{
  "num_hidden_layers": 8,
  "hidden_size": 192,
  "num_attention_heads": 4,
  "num_key_value_heads": 4,
  "head_dim": 32,
  "intermediate_size": 768,
  "vocab_size": 4096,
  "hidden_act": "tanh_gelu",
  "norm": "layernorm",
  "norm_place": "post",
  "norm_eps": 1e-05,
  "positions": "learned",
  "qk_norm": false,
  "attn_scale": 0.177,
  "bias": "all",
  "tie_word_embeddings": true,
  "parallel_block": false,
  "extras": ["capped logits"],
  "init": "trunc",
  "init_std_qkv": 0.0361,
  "init_std_o": 0.00905,
  "init_std_up": 0.0361,
  "init_std_down": 0.00905,
  "optimizer": "soap_variant",
  "learning_rate": 0.00119,
  "lr_mult_o": 0.902,
  "lr_mult_up": 1.45,
  "beta1": 0.95,
  "beta2": 0.99,
  "lr_head": 0.00849,
  "max_grad_norm": 2.0,
  "warmup_steps": 200,
  "schedule": "wsd",
  "decay_fraction": 0.765,
  "decay_shape": "linear",
  "final_lr_fraction": 0.05,
  "batch_tokens": [16384, 32768],
  "max_seq_len": 512,
  "doc_mask": true,
  "train_tokens": 149000000,
  "max_steps": 6067,
  "dataset": "wikipedia_en"
}
Each number is 128 + 24 x the weight over its row's rms, rounded and kept within 0 to 255. Layers, rows and columns count from 0. Numbers have three digits each. The size before them is the row's rms in percent of the matrix's.

# layer 2 MLP up, 768x192, rms 0.0694, rows 141-285, columns 0-95
109:125124148117140097170103109079085125144098130112124139120131143110102129113147128069129124131095142143127128106117131147181152141118160146099146129136207118091076157157113166150115138155148131109087125122091128084145116113137125136190141175117069119148138130126160133135120176149134093123
105:088092144124153139096112121096154067134183137130102110095108152149123103143127108123145145140127129109110079122164126155156124134163168138098124139097167119126077165107112132102152145154148118128106150150088092148067152186141100151161157129160137155114112134128137100164133126116149128153
106:140162108129087102127123126130146142082146147122103157161129157110158148139147112156101114127101116117088083082144062139086121098132125160137135159113132112114128115115153137081146129091131145118097090137134127147139144151153108167150138133145097121127112180104160143160118103081121087113
099:086156161122108142107136150140151122139120143115161127148106130120131130131137110099155092084111172156110119132130147139102097127146110163096119093093141134186121120126138092124171148144122098144193168134118141108114135140121116140180136089145128138128133144172098111109095132112110136169
084:140145124120151132149120107109121121140151120106131137175078092110106113106155099163142128136108122150104137159094119145160119134156118130151086173114100084070112161130126144159144160132105163116156139119105075102105099124077128140131103087104130105109074123092150100138133087157066110127
107:120106109184080141141146159101117133096118168171138136165104129131162139133147172130108100149158153105163129129113089118132158118161118154113124120143136133117126137128127189113113141080114109138161094106125140152081099143103150097121113127131156120156129138141120099122134150118139118129
089:134093166146131121127124134186122111100074144134143124121113129147113150186180117170068071100086145125111129161116117093192111104136118101121135087136091136082150149145156113103115119151141129100107136105098114110102132126134142114139106095138119141148114143183155114144135106144149143092
092:166134106103145105082135123107107159134136126114128155118117126116138108167134149171165103107159105074117131145117125115153137149167136101141121135122118103111132118179104134120137178117130107146106094131126104121152148153128115141118146122140104128160132129103147159143128137115150147137
090:147147098143123132149148125112114131120155118157144152133136099097132104094106129085144142110137153163150135099106129167103144143140123187119183162099141154163135121093120145128104135095118152118131121101178117121164126124124129125117158086131101081139072114118138101149117130082113119161
089:157127089147121121131125120134169133127147164123111147171104127149180151156107150154130137094064108129115170132134081118108141134161152133120119140115133156122126113098097153115131139146103098074151187100117107120135154140111157105107097132141145123132113149108118133081116104138143176145
101:095152145105103187162092090116101074166116119118050151094114155137124138106113147130105128096151122156122149093115122115069180135147100074105121092129144111085120131153128143145160146122125102099114176159112128145111130131112141135142115129158090115158130121109153143116130122138110195163
100:159111123142143124133106099107126144091109086137118126124124151131145185100159134150133047111144162155124128124137079110184107136162120129157085174170107139147115143132113131090138123118149159163131122155145124124120128105129109168151112107141134149126120163091126138125113150130104127139
102:113139135107088121083134109188132113149136154150139145163128120103153145171124133156072076157108143105121132081137092091142109162127146142114120105110133144106105099104136094136096113111125141140142101128134074151167145148128122167138149117147130136109101125129096115113149130126036115131
098:126145123143110105143145114125148141133122117152123102140146178138087102128172126101150091145137142114146121131146141124122170106162118161091117124118102117149158127154162120094119093155147126128166085134124148130130124147113133135103143134091116130130147117169124097133134163151169134134
088:153175115139109139098156172101135119167126132178133116114148166131093167118134128089086136134125103159112119134094112109118100110087113128117093116126119118134128101130136106113150135133109110156132116171106130145144129154130146108147060111121093111137115113120093104138138098162141133091
101:114139152087188146105148118139145112146129127127145151124134130106100114115127165121130140104128157152124117149150098091125138117131176131106152137092132115100109102102167122126134118097144119163091118143123118194136155136114099108151151121091129121166123085122156146160083132147121109128
115:141142114108104136146123151124153123153106089121138126119120128145156149109135161159129101074172153124129103141156084154178144136133103105116135104111080140145060137110137095134158173150119109111156152104149093131143136097114126123149084132139140144087150129146147122139125121134110129114
099:124181103145194145115142141125099117135085158121105114133098136176118153121122149191133144099074187116118149137124125161125153135139169095123113103105087130123140109169175161147099117068124126116100170132146120152142090112096112107139150116109145103118086113127115122102147126138110129124
102:129121114098094175094161120105124094136129123119150142100079143120122117123135131116131162129146188158138116085110102095114125131126095087102137130098134131150136113135112123180143094129101139128128098129120106102157151128137134119145071134145134171164159092100107094158128124140122083182
106:136066157138111079109106142093118127153138150154086112143146087125124084121131141121079149142068130158148111135148116139105110135121125138103166144155126146157135110152136142137158142144109112138090103124154101132127156182125112116095157161132114149164168122102115134169149206109075140151
092:092111162070156097110187129140101127141137158119151136130120115156154141159104151158155089154120090156105167150117074152157116129119142139107126158118170093091160114100158134132138149124120084105094118061147078150102125147090122128122130104149128146119112158170132118137126130122125115143
107:096136109127150138114119094131099119117135127141082191155109113148133114169121165148118146089127147166133134118128086130107147168114150160118124166169158155099145093179121135128123140151132133143123110121125112123129079130110147138124116128145117111108119127111149134154122126131111111153
101:159131149141123141144146135113149162094109120132107148121123134159120124133148141164137080103110148166126119113193175087147128121145100129132141108081119141108124107093118090095092122106155123118119113109119138156134107146143103118123146073109090140158152094144113132142112157128133117141
118:108104123086111101094171129110132144156110139140102127173119152168142128135136094113132140122160137168094086124171105156136141141110120138149081146143115120130121117117136130133117147097182121094159091121108180122108124130112111151168145132155100121105123118146110148145159105129102155161
084:161125102127124090092084131125149121111104193121117108161131145135132135141144174157141173144151139127123146119129144117168167101116131169114118176110154093116099067146139146125130145138110141113107104121118140148166155123128119141159180134082147138092125114110138155161084118174181128148
103:137099111130142135160155112146129133162096070142087129083080127097140124121123153154113098123131129128106104141094133118083127156132134113114120107119134113148135121097106158152127128147172143111110156129127142143115145153125105150091146178083121082136122135155161127116121169120048174148
092:169137120120147153138093150138081124120139139114155115136122120101115170121136077167143126124104121141135135137132101134173129093125119083162123141101106195112122148146154116116099098140136087106150168139131128107182105118138154137135123111102146143139129117113134181118097146090104098085
092:152135111142171126091141105095132119119166161119137097138159160133135093101142142144128122123128146104145159102150123152150118124100147158103117155155148084128119088105168125120142139122095149188124152136151116157133139146160094106120105103128131104128134131114108109092146122133103127180
107:132116121119078133091136149110163120138136099099139158124124098133079137120144145113177146128120130120122136154110158158117124158112112143142104122106100129135123162171111074106154140116132124179114119168113137085144154160125100107130140115125076150157126115173096117126090101147132165136
105:159144116157127081071125133157144158104133142127135133181149152121090157130132119154088134135148140093092119152109094113160155148102089108141114104130118105140161183118127121125112123149144116102137145086137142113156124103143105180119149144122135091101093124163102132114146101132128125129
102:141112123140150101129146117112156128157131071132094155139127109131122114119146125110118141095122135125105062155154108133160158152111130096094160105114126174166135156126154101116168132114112145137144135122153181116097151133145108115112118107149072108125131102130075139135146188153125145130
104:104140151173131115151142110109126090161090147140171129158129137115111127120116095182120104166130109189104145127073148127116130127156131143115114108127117117108168110125102138143155125156130135140170112142082106184176112118150138124133102146132107065132137133124115095139114145146165137164
104:129132140131103160130127134089121123142158136105132119106140154109138103104159106097167072168148138092164127142088139149097139125163134142135115141123099149182119120100126125169090126114124129124112119162163082142112136145149126178114125096104130121136113130169114140101122098140185158097
092:123150122096124149142103138144126134172126121136104142095137126164074137119121132128090147117127134107126147089116143144138112124143095150139147113159090172141113080153179159145093138149105137117127126113138131141113111144109130102141133117092133133094099129153113144113117120110128147143
105:177122123086174104120143171143160127136096141091166165137119129137157113165073137155168073099109131134113138129084142088104092141107114106103111068153133120142139157141119118170124137123116114113103136155149126110124087124165140128143159114155113124173097125114143148129138087146145164129
100:090106132117121158074145106136143098202140127162090142161148113109130088130132092159130142086137107110141141151068147109098132130079166140142126121118119147153088123138157103087116117136112118078188095166118100057088114124168131155124120116138086152127128157115117146125141092142133098142
095:171109136131151168150148144117129117114109131156203129129146162116119100148126087138126105139102113169112127151134152077116153135150119110145108099115116100133142124100134133115129125170095083089161149128122143145111142147131152133128140127137096111147123122178082136138121148151116172104
087:080122099167135138138114151085139112099121119152107130117152110146132162166161179140116122111164178179136135109084128174103170146126118165145123112196097142127134134137103173107176124139113131135135105126100112106123125138075101074140155130142101132170137120123119135128142146127161142144
089:109114110101133128148072125080109150123130158090155123132152139128142118114138108137137119114140091173096104132146137124095106114119143067121092118142127111142110115139105165170132124132149158139154138143091096153103144116124110136117159127140158153148115102133110150104156134124128106182
095:076131157163139133084113152106131106130115115143206153095133134140140104140074100156095123162124107112116130151148106132112165096125166145097153122171144114108099153100172156122119136126132141165127128088065128141112153139108151162152132145131122107148124145115164122117114148132103143147
089:101142150113129143132117109102138125098130117156124156107114102123171136118081124120112102120152150099122107114176136121125099136125100092128161131131155130130135138160153131167146147127141173137150144092101180138123134164097143192102166109159100123141143141140140148153108086071085109095
096:143110132091150122107114128137160122139138133134180154079169142138115146091119111106131173104140052108131105182106125144124136144143147153148117124152133143130133172184120123160101149148124091098128132153168147113063130124136129136142153108134156133096086176135147125157130132152135143139
100:156138127098090114118142112123137140101089075144127113134141152114096082141160137140117088139129147099141172078095101106147078123104106121138129143126121139139122165099122126117110149122103100139160155125151128123160179128186133141148130143138156089065115137129121125134147068159138113090
100:133131119155126159097179109115165141111075130135114133135108129144144158119135129169157119125137147132135123148160167150141166162150101135133088113142131116145128137165093130203132121140140097112094113105112088110121098124091134113165111132153123134142109120098146112119115140094157104187
092:102177109141123086128122141128099133133060113099073123108188153137144159155152140111113106132144185162086132123134138173115170128121110114107143120119148126144158171126134140082166151122113116155166109164133119113120143113104166161196120130138142116144137110116121144139079105128100118126
093:136124113136112146125126099123083088132138124137116134105136120133113128091107105160107142119087088169150133130158096085129149098159144162116141116090127125145130164144161136140133142128169129139130160142148113104110151133171123126148120126075152160127143165169128062144085173177090133158
119:163123095145151129140132138134144138111117137144132110089116111142155107142129093124133152194140086104151077161118112146092109120114086096103126154120180184133142130153110127135140088158140130154147140128123162102151111124104118101152137166136117115112074092142117104118135148129162145107
098:103067130154158129151106081127118079092150101116163184160108135140130129102115075140150148096106110145138125163122129099138123113152142149098136130158112137128158125104147102140109132143186122117143142134129101133092122108127151141119134127153103162111169121143098105156098121146058106164
101:116139137117125150131148159129129131130125113169105178163143148107112112141115147098118099112123176136151126087115156157124173127113115095106086108108146117140107119130120104128110095123100146114124107086102139136110076099103157117114130139140142086144153100199136066110076128167182133131
102:163184157133120099095175117115100124094085115130103110092088100155146123113132092169131112143106161093136127125146107120097119145173143125192172127191145140131114157128144136129118119093125131126102108097142124165135166167078136106119099117156139137174135103156105092155139157154172114148
102:147161117066126147115098144101124144103099177150099114118094094170149107177161131159110108113123142130110161121148098101115152102142092170125137146077118158097110136095123158131151114117086125133089161130100122095162152182143081170171126153126202128128091096117120153126118109084123132143
117:143111093154106164139124136119135106158116147126112152153092068129121117101116096120144137129119178109120163124123090088119121108136144106132118098137101097138146110127129118157127089114108152098118104129093133113135091115115116115127109098141146129137147042110111122113154112101133147133
093:148135169136144077108117119136097100127127161108061086129146131117119121130096154130098123139176164118095107106127106139110091154152129126127152136150127113075104125136126173136115178109128113115095108097150125135126119149098156113146140134159123134124107129114155132119139115098168115134
103:132116092114100145122121078092079139104128184148126150167094186154134115109170166152130108161137164124107117096143074113109111116133164121116127149148130102125164128102130153121107112098102109157107124136117117138156095118130178104143100084143112123112118082129138135187106123109140118139
101:120116134147157110139111134116121156107122136154110128135091073153161142137126088124103159098128148115151117126139109132103125162118137102081140107179170077129110113163092169186139109113137133128097136148129104123122108102146109105133117123097138105120126105120109101087125138154119121095
112:116130126122148103151137158113117137141127120149133107108145155122153109125151116115057132171154114082092155170160098147160127129123133123078129113107131159159129122142129123108154094131147131122113127107107120116171160126113167099089127148070102130129125132138118157114135133099088077133
109:166144153153154161108162143120105114124163123164132143154105122139170175149125133085080108164079147111139148106138100092137130102115128144097147116137146162154098111083122132114132076120087122094137110141140139144139133139131138101127128106124153174157127095158151144162162132101102139075
115:099123143115154096102122161152117123130109105175148164104145125134128097128135132111111130129133096153125173152148138181118128151086077132107133139130137122115117146183110150107137118113122122118148154128137145108099088087144118162142140156109149139104116140128145113126134139119150175140
109:102095099133091134133102141140097144134110128185121146136188134172125085114127125105155128159133111150114123125168125109102123149107131151133141173126083133148135141095145100101169149118104180134161096106185112125130115153110133134131118113098115127135145167122109151146164161114129118102
101:096118107132124124161145092114132142143103107113121155094110104154181151046111157093134113108142130177117081104149134157147148128132143110146109163165140133113118132118162115162121151138142175134167097106110109105116090149120134148123097129154133120148134114126105120126130183129125149157
082:117157135147133148204100152159128103128130135178133117095134134094136129147132116125089162134174134131116111164139133136102127137127106131122093083140115102129150135087104132131163130121116117129183119127096136110149108103106118139146186151173082159110101140114112113100134155139166101117
094:164148141116082106122160097142060167128107142091090132113091104127084175078146116142128162113117171085086150124109129136133159167104085160155143085145150116140165114130118124154125076143121087136133103148124132091154136108132082130120170143129150124105116143133125136138143101121121124170
084:132099149099103158071104112079093144140117159078118144134100136127187124126084128180146119122176152113162106130108124175112183137117171177135136113149158146111145124172147154127096128081151125129121103115116136115106143135135119125120132107129161151109106143097120116102190111124128112114
107:105105145124117132069117119102167086146127108132132166151165109090148113134129129124166148118122174124069142095151155192125096136134108146165103127138148111151144139110134132085109129131095153143114113107158112130164106148113177127133154101108127120140122088111131156124120146136142099139
089:138155130101158099118126132142072109167108129150138145129099084121175126126111116165152127127136086184073134150125127146120125143141116113122165173117074143113108106090126122113144108117099103120130115106094139153097162122088144168096124098110109109172142120139131104146109151129137104202
089:173134134117126119183133180127129088159101106160130135084132155172121176143157109121150120136148130129110151101144133129135109155128146112174118103115101127157144137110129136118103113129125119128101112118107130127140110133144162137104122168093140148193144108077128151151129145107099136129
111:123109117163149089157079139137124122120155168161137179165118139146123141071130137123156164171080142135103100101142128131093136113144131084144176171119127143141083097122132128152143122082116134140167189133079150132122113128161124129105109114152146152114113155120086124145123142140099159157
112:151154100116159121114085140129103149137131135137129134092141110152125159149165072158132054140138113152149148155148135103152158082123102128114126122107115094122110098134114113129158095124114115138134111164123158128161100121130119123117157119113156147161090142157111100129102115145122134149
097:125140116104127128111095138084147107099150132107139140116107125125108100150110104113151155119142100103137161131133100148154123090155154122109135141129117085102131133110146089172105101127168126086103197139118079127133131108121131106099097182141110140112084117118151123135110099170141145152
089:167136139157140118125129123153102113164149120112117143150139106164123089134137114156084158130100167139144109170115119090108141118143128131125122105139062112108121169159163145152100117119172119094098129116123123098127156158112095102119122124179164086163131162158158173133133123118180127129
104:104101143166130115098110156118104102099111138142121131154096130092115131147165147094127076135122086142089125086128136147149117133170092137084201093103130101130137132129107135096139103123150154149142141110121178178141169127115124155165163141148113104138137148129124134107133159136095147154
115:150106140103085155167126114138134142142122099123132111109096134076129134094118118104135076122135146128115139116119091116107138137149113110081131098134114134124167090097129088153153132114127133126134138107131052124101118169139139120124114105191071099130162129081125155166118083118115144135
102:159125121121127131129151145108134125151101100119164120138102149092096167094136137178113140130108150139105124141131134099125104167123144169132122117088141160110112098086119153151121111118150115111087152141102112155139099106111146100130136102183181127139130097115105139174108105138165147124
101:093132130123113148079098153120133097093176107143137163119126110163111136146133179108121114135178130096130110109088126154097127157146141116073108145142124143174117154116144131163111120158116140106176179116141141167096128147158127140141128109159112133119086128109126150140161110104142144157
108:129103147116180147076139138146157103137079091163160110123113120105119119188138104169141123117079140145157115111104159134090112105111130121138106107145126164112145144128148136134154074144150111086152138125146109129133144151133143117110114134158185140164108118129143140116132110206144109148
097:124156103166149144130134136130168104145132127093143172121095100139102137191162150154164158136139117166152090128142105128135147140150125115124127134131098165108107132142123130130093122104121186105133110165122051098121106116135156122144139135122125131156111117152090086088151104081126136130
104:111144130116136127130105151115137092097094150152109105107128117128096125087154157102107154135137156112104082135128116097127145168109127146105136138135136124127108079129128126127154087121161148173177138123175163114169155125071079174127130152116065105130125120104111127108146150104126104132
090:094134134114151169164085119130093104146157173156144161148114145144104158102107154119169199118128156123151127114100144139101150097125120145145107153138108166125129132138114102157161138103123135126066124120101073061115128139155126096111095128149131115154129129099136097077172110147162120132
100:136108114127159113070120120120132155137153202157154155176114126111116126154143097198105138132094159152084086174133098087107121165126137100114112114108141082104119134170168103173125131119135165146114110097158122127094154135133134124105102141157117117153106171103110136091156142140130130116
105:123088134102116122115132127141114158119126121166096115133168138119110095155138122114155144165156155110146146153133053140103113132128149088111064128140083083162157131142138112098146137104138113135158119073093129130121135121116152152129152137110156142140123120080097127130135116137113149150
089:138113126164158079120119123142108150121125147121144126142130118130168121101098148144163092120118191130109134103170088123108136138131144119085154088150104126125138103106134078142132160134119162157090136187160150132122112175125099142114190074156143113110171126111116138172130130128113153166
104:135113114138175087116101149091154126151152148156140118132134107135116116145085133096134113156102135131131161162153161140108145132135163110086115164159143145111150176131124135146151162126179084105138135112143116186112127117109139149134175098152190099135108133102160178110139095116141132120
091:147107109107127159140174133140140121147134135120180160140171125151124133135103124101137143107151160099162118168152094095111097124128127107101121135172106084083096132100120086128137168157175149117100140131082155136151106168121124117125128134092140136183085166138131114112141133109127131126
098:140129123164069138116090140166141104138158100125109137084126116124120094077167110103147140125141170080128189175133183108135126137102132187093121114140165137173117129122133109134132078143160135154168132154163127115139147161181114105094150144108089107158139154165145133181118135140170100122
074:149112111142106096180138120135113137151110102126165136109128129115111153123118129153159100095096137101081146154171100109174130143109130069134165130148069107102136138117134086133116117188125091098142133140122124123101116162114135119120131159079115100097140147156114136144166130127126117114
102:141181140134176150144118140142156141123144111137172113126122128123135130115153102105147149150139140112158133115127105092098118084127098156131137157096114101136179129174123173106105132114133122090114109154171142087113093100130100134120131123064140150074131155120154100087146098131151123155
108:127126115137082155126111147179172144146109128103149159104141109105130097141164137156099129107121139110094121138145108102141144157095158137098130124085120136109124152117158101118136132120099141104112099138129086145152128158112112118091113159116144152181131157113093097123162116150147109109
096:116149130097135090102089132130115115102090111158127134126124112106127113136103105122149105091112166107112143065129098063139115132125122115106122075135148138125107118127132133092152141141122149104129137157140124104166143161110115186125151097142122115131146117176159170123144105150129138154
096:176130118139140145143177120152143115141090122195146131077130144080140121099177090122133115129107105133133123098110094117124131176138139153089125122111142133125149114137082175131141120152139119096129110137118146072123117089110105121125104157147137084128136146124101163122146170164115149127
085:123101149115147148093142118101151141156116101107108163118120121146136139144127099128125111104116184119104173136157128108155135168144170111102119139157126123128146130157121120124149091098145124113110129155145135119059153108147128098150167094115089180141092108137127114105115127117140114093
095:086144096075142143108136117097117117151145123127137117124145112133126156129090149074112147106152094139140127102156119145154145142101150115111107102082144126116125137154138144108145122134119104109131113125126167143138132143145102118115131116134143158152108159105130129110146132127102105081
100:142132132149169107094125135129115081128150085106134174141095156117159142134115151105116136158130134186103137083115130146112110123104116156128143119148145114115152084119136122148117158170101165079129121110123132152135108163141145115134103152107160148154103133083132137116161159128100095117
120:127125124163162110102137146113162146183122127115153106135119155126132161153153092095105123137135126120141142127153092116142130166126121121126112128127123102151121125132140132122088134130143122132135104082144126108068151094166173133151128160142097165094135159149086117115181111108189154124
102:119142121142164139137138119136128124154097148103109133140105133122160148101130118190120140142104160099125085144136127093148127117178162160110168121124119085108164121106097115133138119092148111127058114098135175166121146172126136117118129134107150127127143108156111130124136107146130117112
093:154155111144118078134121120122137143150146132100138115125167106132119127122134106141163129108133085115125156128174143121136108138118120134109138103127074125134081118124127085111123110120077110145172107124129107094141125095166156161097121113094135125159176105138157139145092161098140115137
118:108087139140091112097118112104133131118146177152150173161098120099130099131106089141107146120135120113107110164111162111101121164134161141106123104143128153107086117161141125148100152109129137144150133132087122167160161134114132137115097085158140113170134133115124119122122159097083106145
108:132122127119137143093157130132157103134100130109171109137169126150117160115130111077134133087091095092092172141166123157142132150137109100123130135113117124099134170137133118111146102108115137143122130125115142120140119129126150109094109145136154085189126131083123118131146088086161105129
092:091108146169100172119110134154118163136112107147114110141135143130118182130116124116084106146147104141112152138111106112056119128134137106090160105099120075115123138118124138110117161156137155136103191131158148110136140116086131148135097148110161112112131150129153109121135162175128159135
081:131111127145090153104093166079108129113096132126124142136172137095166149153114098149120127142148111116120087136095112145116158132122144121112106100164144134107125133182122145082145114101117101117140122116125104078165175109148141112087122094125154144192115144136087065132182099149135122105
116:149115131120100129149138167122126147141098147117075102125097133080161156103114122105120146138085144120138132123133121135165142124143110190152147142118123121113116076153079161174190102132098122087137128112144142104126144136103152110095126160104120107138107103150097085076157122172130147128
079:121139133050133104130191155109115137123164140158156148106106144117141125133114112121138106146145181101120125116130094100120138127114114131105162128144173128105128116142089144175116180116108117120110168117171134140101147123135122167119126093087115103104164116137157152151101166082148126122
109:119109151131169115131128114112108166119137105161158178131149131112152102099107135139129132116134142159139157106112053153121134147146150111147120169097148117100130112128119087138102108113144150125134112057112117102155103144124148106156109114122078158127115129100136149104131145122103140130
099:136111124103169142100154130145112114149087061106099156111131095141133124125088094159097139126094118165121143122127115109155139134119192106151118121134147128128125163125154131138156100137180155120121084118128099150122116110124126050129142114109122124124099094125116078123135143118115112116
088:124147163102119111153180144131133113174138112125135105152099145133145136157098148100139096147095091141121136151135117123136120119154095114151106125114119158162094126141143115137166133145129089141138134136139073159153105128116112106154143116143148141157087119140137106106156129137109118103
108:114152132131144123186116113122142167139157107125151114153130120095158176113122172102112108113168128115152133119153090107114108119133161133114160163096138124102142119115122145115149113117098139132087104138103126085110141140118116119128112104109125128151139048143089143137156136116110168115
080:149117109099146145139128107147124135138072149113109126097142150115098145108125123128115117117099143119128162082137118116157116127138110110072087130145113132129128129100124127135142119119112097130150128134151138110128149096161104150111140123119145123106073118144154118148125143125163102091
106:137129114151130162164129100117181129127125114131166125192097130118169192143138130125147146079121145165103145084131120117134085117148142158099153176122110135168141126139133089088089140140168107116147093133125128131138135145176136098115126115121113142143139116117133101145100137163110130134
106:110135143119152147174141123082085116141151115084097147144106180136133132095126161098101136158152140100140111130142128156109162131130179117124200072140176171102099141124109126115136134129132172132097093152147130133090152130115130121120129122144103147134098111128109142095143123111181127147
118:127147104147107118153181160107136127167118161145123104111131111128107120107108138108104131147125101096145100177128090166146140122117141120140133144164128155104126137089104084122087110135123123123136118099148182104205126125157132107151147132146068104142130134115110114123124137099108139111
105:125141147176163118127123136147170163151123090131169125109129118133124122115142137136115139145140145134113072107152117103126131113162151138119182111126083151163143091091121101140133117134154148097092143098159180147117132100105146127109101125102113104157127133147104070147138157128155143126
086:176122090119149140127096154101136118125153083129172134115147100155140156131109125140125133090158115133138119114129131105116129108146108140119116088130083171117126131106151141136134089146106203105119169130128137111149102117147165125112096144120143112143155137117119183111159103098103168127
105:170109150102135094120187139126103140113138138131121131144099164123150121113128130114106087091081102140119089104119093106078088130170178160149142147144087128109107112111109131129141108135127102135150138114131129160106145120102125110161086121101129085152107151117138143103084144156133140184
104:096161052153136118171096153138102166110129141133161144098144100136158136120133148123152146094151128127124145094108109093108124089130044107123193140147077102133125156112118121104181123124099146122150141120089090140166104147124162118152125122135080104125120146113154139096152106196145147124
093:129121123152104176148148135132091148136144167154127126119124123125105117114162122090117125107123123120145144128092109114108168092112131153121171101159118155101120156154126121112116080136133129124109150139162173063154126113077149132152160149099171099163158126139115129096122154111146134137
101:110142174118182155133067112135118134138119103103102123134077140091112163149142113129122150151082098129142169134126121125095137124119112102127107071109117132156113133153146130117115101109168118123168110150144096135128139176125106105151100151122119091214115137080116082130123138141127110117
094:103114112129187161097122144121141135142147107161084151113163142157105118145103083132089125147165122151109098094113130137124148109127080115160112148126064117168149102145099135145107129156156130128148113149144113154131159115138109134114137158122149106119100145119133126108113126129075150164
086:118128110135131135103133104090121114137120140107102154113128113135177132123123126123122140106125069116149104113132127146127148131087179159166109140191150183123078120105149121112141148137120142100102095110132115094104175185142151084155087094087115101151111125155134069112138116116119125159
099:093113150169143126123146139126132120153162150124120094123102131145140107089133174079133138152124139091112113113149111083100143134130091124120117130125128116141107113023144087137104152107116133076096136114115101118127156127139111170152126165136149150162092138125108155104118152106129127092
104:120152122130171117140167127129110134151115088125151129079122132154122142090147102149136155128136082098135131127133113142168122177124133129120107091131117143085124096086144131144120114145143129128114118113089157141132115148100155167110129140124102106151112145148125166102117135094097141163
112:164139134114131117114122148115106117141140081141126103092131129135140132170100145112149109126093138142103132107129076116122187110125125103164126080154120145118108122129165087129102107106127174152093156137151138170120154124129120121136098146159127143130118106137156122168144144139155145164
101:151149082140073117089168130140110116129115119129139120146165134133146084095156117127122113127124123147108132155134109144134159106147129141113132127109114115133113119095082081146145105124128071137101161079119152116124181135135161089157094122131116136146100121123091127108071146090130141156
110:116109087127133108139119159087127109128079091154117104143128132160121130147166148142101068147096123160164100164141148123106163141101110164113151107131112088122159141136148173135130124123095134104129115100153126146136162140140144137109141130150124151106107094118150112197177129139134129149
092:163114154152133122106140113126154091144102103149160104103106144128149159120159072120146088153105086142096154167155114127137112075110147121096155115152091102160128116129145154153167115178148118105106145066155177137141121122147144138103115129111135106113150114124117143100070114131139118103
088:131136125142135120115172141110115163121126145140148151132130138138138131119153094098113127118119108131117156123105152121123108156141144094081097145115151130125149153102129110123133146106104088161152086142125174147165137114176136111120111116105142144106156141169116138146154116151164115122
113:075155127134124125117141180146133107148121111137069148113138111092120115117115147142134135108072119101133094123140114171099144145119103164143138121118119124131136153137093156100135135160122154082118095139181168120133119156085123146117135130121112090151142099149125147198145122103111072148
103:093116133145151131147134158115106126153111137112139107108124141064119093129150127134118116133103124125145100136157123131118148153104136142106147122114103126115148129140114110129096125135158156163109141116059110107100142141145113127134151188143125131137127160127144165117091144119099071157
104:159127120119133130143127136129147133099168134157123097138162138106120130180094156158127108135114133102120142121175114167142175119121169102172133094074094092116127122127122142086148109158159161142159102103150081100134135163088093155132106154143103103138107162105107125101129145171119131139
091:127153139083160111090131123130169115126128177144100112112168143110095114105107105134080138151113135030118186145098158078146117132132117115157082123163128120116118114172107124171112143140147095124110116126125141089108108139121115117122101093113139121144143084153145112145096097116096130120
103:082142136137127158111119086147105120146117111123150126146128138155106130137114113184140093151160127100127148185111107146140137146127119132176137115121118145116181174175131106177124154141124128105107131158162141148127115109076097133152127185103139138121156155117093147109152111141104118151
098:139104166157122116151102124167134083132093138155115143101109132122099126131146114137101116134112122059128140120106079130176114136146093160131128138125119125109154159107098122159147132125140147141104132144156132083165084069140150037115092105140096083148116135122145151153141093147142127120
106:116100112105128112116150126095137120142100148159116112122132180107135149148125128115131125139089104133109135131145105080080092185108166132102132133114126179157147099094135144175134132115159140128100144164096106104127134146164090136113121101150127174138128115142135114122108162091156142099
116:162113130129124116133115130156106150149149126108160134140123070131147100128125131112114101125071125123161134130090110078113144155149118146136134093101102218110141107175127085135111119129098148132125068181135113099122157130168125139127129105130153112107147117123174095139131126110138133147
106:117112130103177111153091127127129103117149119159082138187142127115117109123163121072134080117134138115124187140145110091128196107110139117146115108164121129132159112145143131177073093120127170106099156119122103117132127087142087100138123147138127125115129152094119152098103148090125139151
105:133154108104057104109099099132115154159169130143169123134123172132121121143145091105159163157118185140103146132146132100137185125131095100184165153117118115113119100108108163131147126128145140111145126139121090092113124144123116122107160109138148145188113120163153123111099128137087138122
112:106151132135136123160097115104147094142140144140158161112143095136126101169131149109115100122085112142163146160182120148140134112097127123136134102133136135131065120130173125111121098109134117129150125133105138122112114110109087112116135145090109120111117102105124174067162108119136111096
103:115129121108122167128159175071129085131129143114149118120104107103152117121134139126101115108113103125092130112110087155123099158121104115110127161155100077149084149103176131134131120091141112086077118105114130129084140143117110127170116128140144146128127129119137116101133116146134114067
089:160160124143197132159135119169121115131108152151101123144094124132117145123136153155116174125111127124106098156143130144134096125092100089152121116126140094133099125094144146187157147150179093143141114101123080127122074127127117095143121162133097103115102148098163106122120144114154142138
098:110098158118074142148133144117146117112152079114099156140153169115148134108177153154179089144135171126140149138176135110117178163088129137085146099116164130147116130109150105145110150120110153121143140106118088142126166141149164150145132119140113112117146120131122124130088191124103171103
094:103130125146112144191158145123135159097145114159138129108138113123152135123102155129134115135172128124080160120165103096116112157179122136129146098093080095142129129133108162147160147109132119131126145078129131135094140103143123195168144140106105140137076114103123152152109154120086105105
115:085126115087087117159101186086132077067136118142135203151097066143143143138117140171117142137152168107120143136122106144186167150124115156136145126111112155100138133129094117141112120123110106142114137087133124145135155154114088127111123136121129140126176100141156128134121129136101116108
091:106145141111107135117118126135148114117123106120090120171155166120103162118136147130121144158148070137102132148103109136110153174108153144147146132126099122097126141137139117135143120128130127142099127154152143165144127142125118124118171129126104152160114109121064106081108137140166147156
109:136117127157125080112085168132156110131108142178102152132148090081127121111141102055110150174142102117115163133123098141121151114122134142093110162152100098146120148117132141121181139129123146100149166120123101112158108147129114105115087160111133151078117100140159141103154134135124162130
096:137105172126125089100095138161114120120116150142107152127164089144126103119112113124157136116141205140111113164111125111095127091142088101119123123077102153143090129133142119178124103107127148115151103173104139101126157155141105121112118108151146124153121114095142144117138123108172104160
098:128194107162079118105147126146179112150132128139159136101127154106107147135145097114149113173149102112116133095161133159128104145157173121164106135158151075163130135125150113113134181099138154126136099128096126140107145105122148148147123138152142101127129133121116118146141132127094117096
102:116100128180098108127127139119104148107139109122166135172125121105151142122106156075135132147159125100152151076109083153126110123155165136122136095142155118120130135111134112103163147148200128144078147155139082153146132085148132144166147128117132128093147128110142152131132153145157107156